{"head_dim": 128, "vocab_size": 4096, "warmup_steps": 200, "schedule": "wsd"}
Each number is 128 + 32 x the weight over its row's rms, rounded and kept within 0 to 255. Layers, rows and columns count from 0. The size above them is the row's rms in percent of the matrix's.

# layer 11 attention output (transposed), 384x384, rms 0.402, rows 195-205, columns 64-127
size [ 97  96  97 101  99  95  97 100  97  93 107]
[[ 74 172 109 126  73  98 119 161  75  69 138  82 177 144 154 190  39 132 142 120 126 131 110  96 138  90 111 120 118 162 138 120 122  91 169 119 217 136 106 101 164 140  71  80  86  97 130 122 101  98 196 119 103 110  67 103 122 143 173  95 156 172 151  91]
 [118  88 126 119 141 105 169  65  92 122  76 129 122 129 149 248 138 107 132 137 117 135 127 192 106  99 116 127 109 173 102 121 104 117 108 114 145 100 105 161 206 157 156  61 145 114 140  94  81 135 145 176 125 100 184 155 119 106 133 136 110 139 108 130]
 [140 120 141 180 100 111  86 176 103 158 139 156 105 129 122  91 165 121 125 169 173  97 119 132 112 136 155 120 156 133  77 126 121 141  91  91 108 192 124 118 128 104 222 138 124  84 129  88  98 121  66 125 105 132 112 151 137 170 155  87 114 136  92  91]
 [119 134 106 132 116 165 100  68 106  74 141  82 197 174 115 131 166 150 127 122 105 114 117 126 130 116 207 140 120  76 180 115 145 140 128 127 138 129 161 129 134 162 118  50 165  69 148 161 129 115 100 108 198 195 162 143 115 129 166 132 122 156 148 126]
 [ 94 173 133 162 148 125 181 111 102  61 159 124  89  78 188 187  82 104 150 123 137 107 120 157 117  90 149 123 177 103 150 172 105 113 175  94  96 190 135  97 132 106  51  88 107 154  87 104 118 138 137 118 115 117  95 169 144  65 111 158 115 136 156 104]
 [107 168 209  84 129  89 147 146 125  98 135 105 110 167 138 152 162  91 131  93 100 200  83 120 138 132 162  98  87 140 136  88 108 193  63 131 131  61 153 108 121 133  84  47  97 150 109 146 103 120 124  82 162 108  96 157 115 182 112 112 124  83  93 116]
 [120 190 122 136  62 137  95 101 177 123 137 111 124 121 124 156 145  49 181 139 121 200  86 131 160 144 230 145  87  68 206 111 112 155 138 190 119 121  99 151 128 180 120 152 168 116  54 122 114 121  59 146 153  57 104 110  89 130 137 124 142 109 135 113]
 [136  84  83 200 109 142  86 114 153  76 129  78 111 178 154 238 136 154 169 130 141 113 112 127 105  83 136 159 161  99 141 120 157 135 159 146 175 161  94  97 183 137 128 167 104  64 121 145 124 124 197 152 134 168 119 159 135 131 143  84 132 116 135 127]
 [134 176  97 169 112 136 142 167 178 161 135 150 133 172 202 138 131 135 182 201  84 146 140 113 117 156  90 115 137 103 174  72 152 104  97  85 133  92 115 183 151 152 138 131 150 125 144 113 184 144 171  81  79 179 188  84 139 151  60 119 119 144 122 123]
 [122  95 116  82 119 100 180 148 154 109 189 137 166 135 192 116 129 113 150 135 111 106 231 192 110 134  98 173 129 135 149 127  87 119  55 115 165 150 134 155 153 176  68 139 105 122 143  86 160  68 101 106 164  81 103  89 130 138  95 182 183 113 120  95]
 [159  98 129 187 177 155 180  67 181 181 147 148  99 127 185 112 152 138 176 131 108  77 154 192 114 134 146 170 140  57 125 155 144  81  97 119 142 181 110  88 140 105  86 105 138 169 103 141 168 167  57 189 119 118 136 164 197  33  97 149 126 121 134 130]]
# layer 11 attention value, 384x384, rms 0.215, rows 196-205, columns 64-127
size [ 99  98 102 102 100  97 102  95  95 105]
[[163 111 163 117  68 152 123 145 135  82 109 102 118 150 158 170 113 107 113 144 169 104  88 143 129 132 153 124 123 104 159  97 103  90  94 145 116 139  67 138 140 128 178 152 117 167 161  96 109 140  99  69 115 177  88  71 100 110 123 106 114  85 114 168]
 [154 127 160 133 122 115  91 143 139 141 111 181 176  94  69  92 125 176 136 125 115 150 109  78  97 118 148 120  79 148  96 110 135 168  64 116 132  97 147 141 113 105 182 166 162 103 131 126 162 169  20 184 119 133  77 164 154 139 109 123 120 134 106 125]
 [109 113 113 105 112 176 108 133 102 155 144 144 101 187  78 126 147 143  97  87 131 126  78 100  79 127 119 141 152 146 109 129 163 142  77 120 133  98 112 104 105 114  65 156 126 156 190 163 112 107 109 128 110 132 102 113 188 115  91 139 101 118 131 169]
 [128 191 133 142 115 117 162 112 107 141 119 139 143  73 169 183 121 121 138  86 131 139 122  82  97 102 164 150 145 176 110 114 142  98  90 115  59 132 159  98  98  99 138 157 108  99 189  85 173 143 157 139 158 148 167 140 119 121 168 136 150 192 170  88]
 [107 110 165 125 134 147  84 178 101 139 188 102 112 134 154 156  98  81 123  65 175 110 105 139  80 129 101 126 134 158 146 133 153 160 123 134 133 150 161 116 121 114 110  61 172 126 101 209 124  91 201  85 128 180 120 145 145 171 123 155 115 119 161 136]
 [220 124 132 131 109 107 200 229 112 128 152 128 146 104 117 185 139 117  87 117 111 122 112 148 130 198 199 152  64 132 134 116 182 134 104 130 200 145 100 106 156 109 129 111 116 124 130 101 171 100 110 108  86 164 123 115 150  86 148 182  80 164  45 119]
 [124 168  79 146  82 198  97 134 179 115 126 105  87 140 167 206 143 141  83 111 121 110 124 169 118 109 168 128 135  99 128 150 144 177  58 151 123  86 119  55 120 160  58 165  89 102 117 168  63  91 134 110 137 157  95 137 121 112 126 145 164 109 137 123]
 [102 127  81 205 146 128 128 129 147  42 103 103 134 146 182 138 128 125  97 153 101  90 178 123  90 137 120 151 147 130 132  45  83  96 168 151 166 153  90 164 134  65 103 153 152 110 113  89 141 164 183 142 105 154 133 113 140  62 128 130 101 179 140  86]
 [164 122 109 138 108 130 137  72 111 154 166 162 129  96 106  77  66  84  77 125  69 123 178 144 111  81 100 142 181 119 120 144  74 125  94 118 123 118 106  95 165  93 134 106 137 193  84 111 163 127  67 115 147 144 184 145  95 155 142 150 114 106 100 124]
 [164 148  93 143 142 122  84  75 169 169 135  78 126 177 128 144 130 121 101 107 111 123  76 124 118  87 166 196 129 119 138 146 136 104 113  83 112 119 217 156 107 130 136 159  97 127 149 123 159 140  89 193  80 147 225 101 119 123 126 141 129 119 125  97]]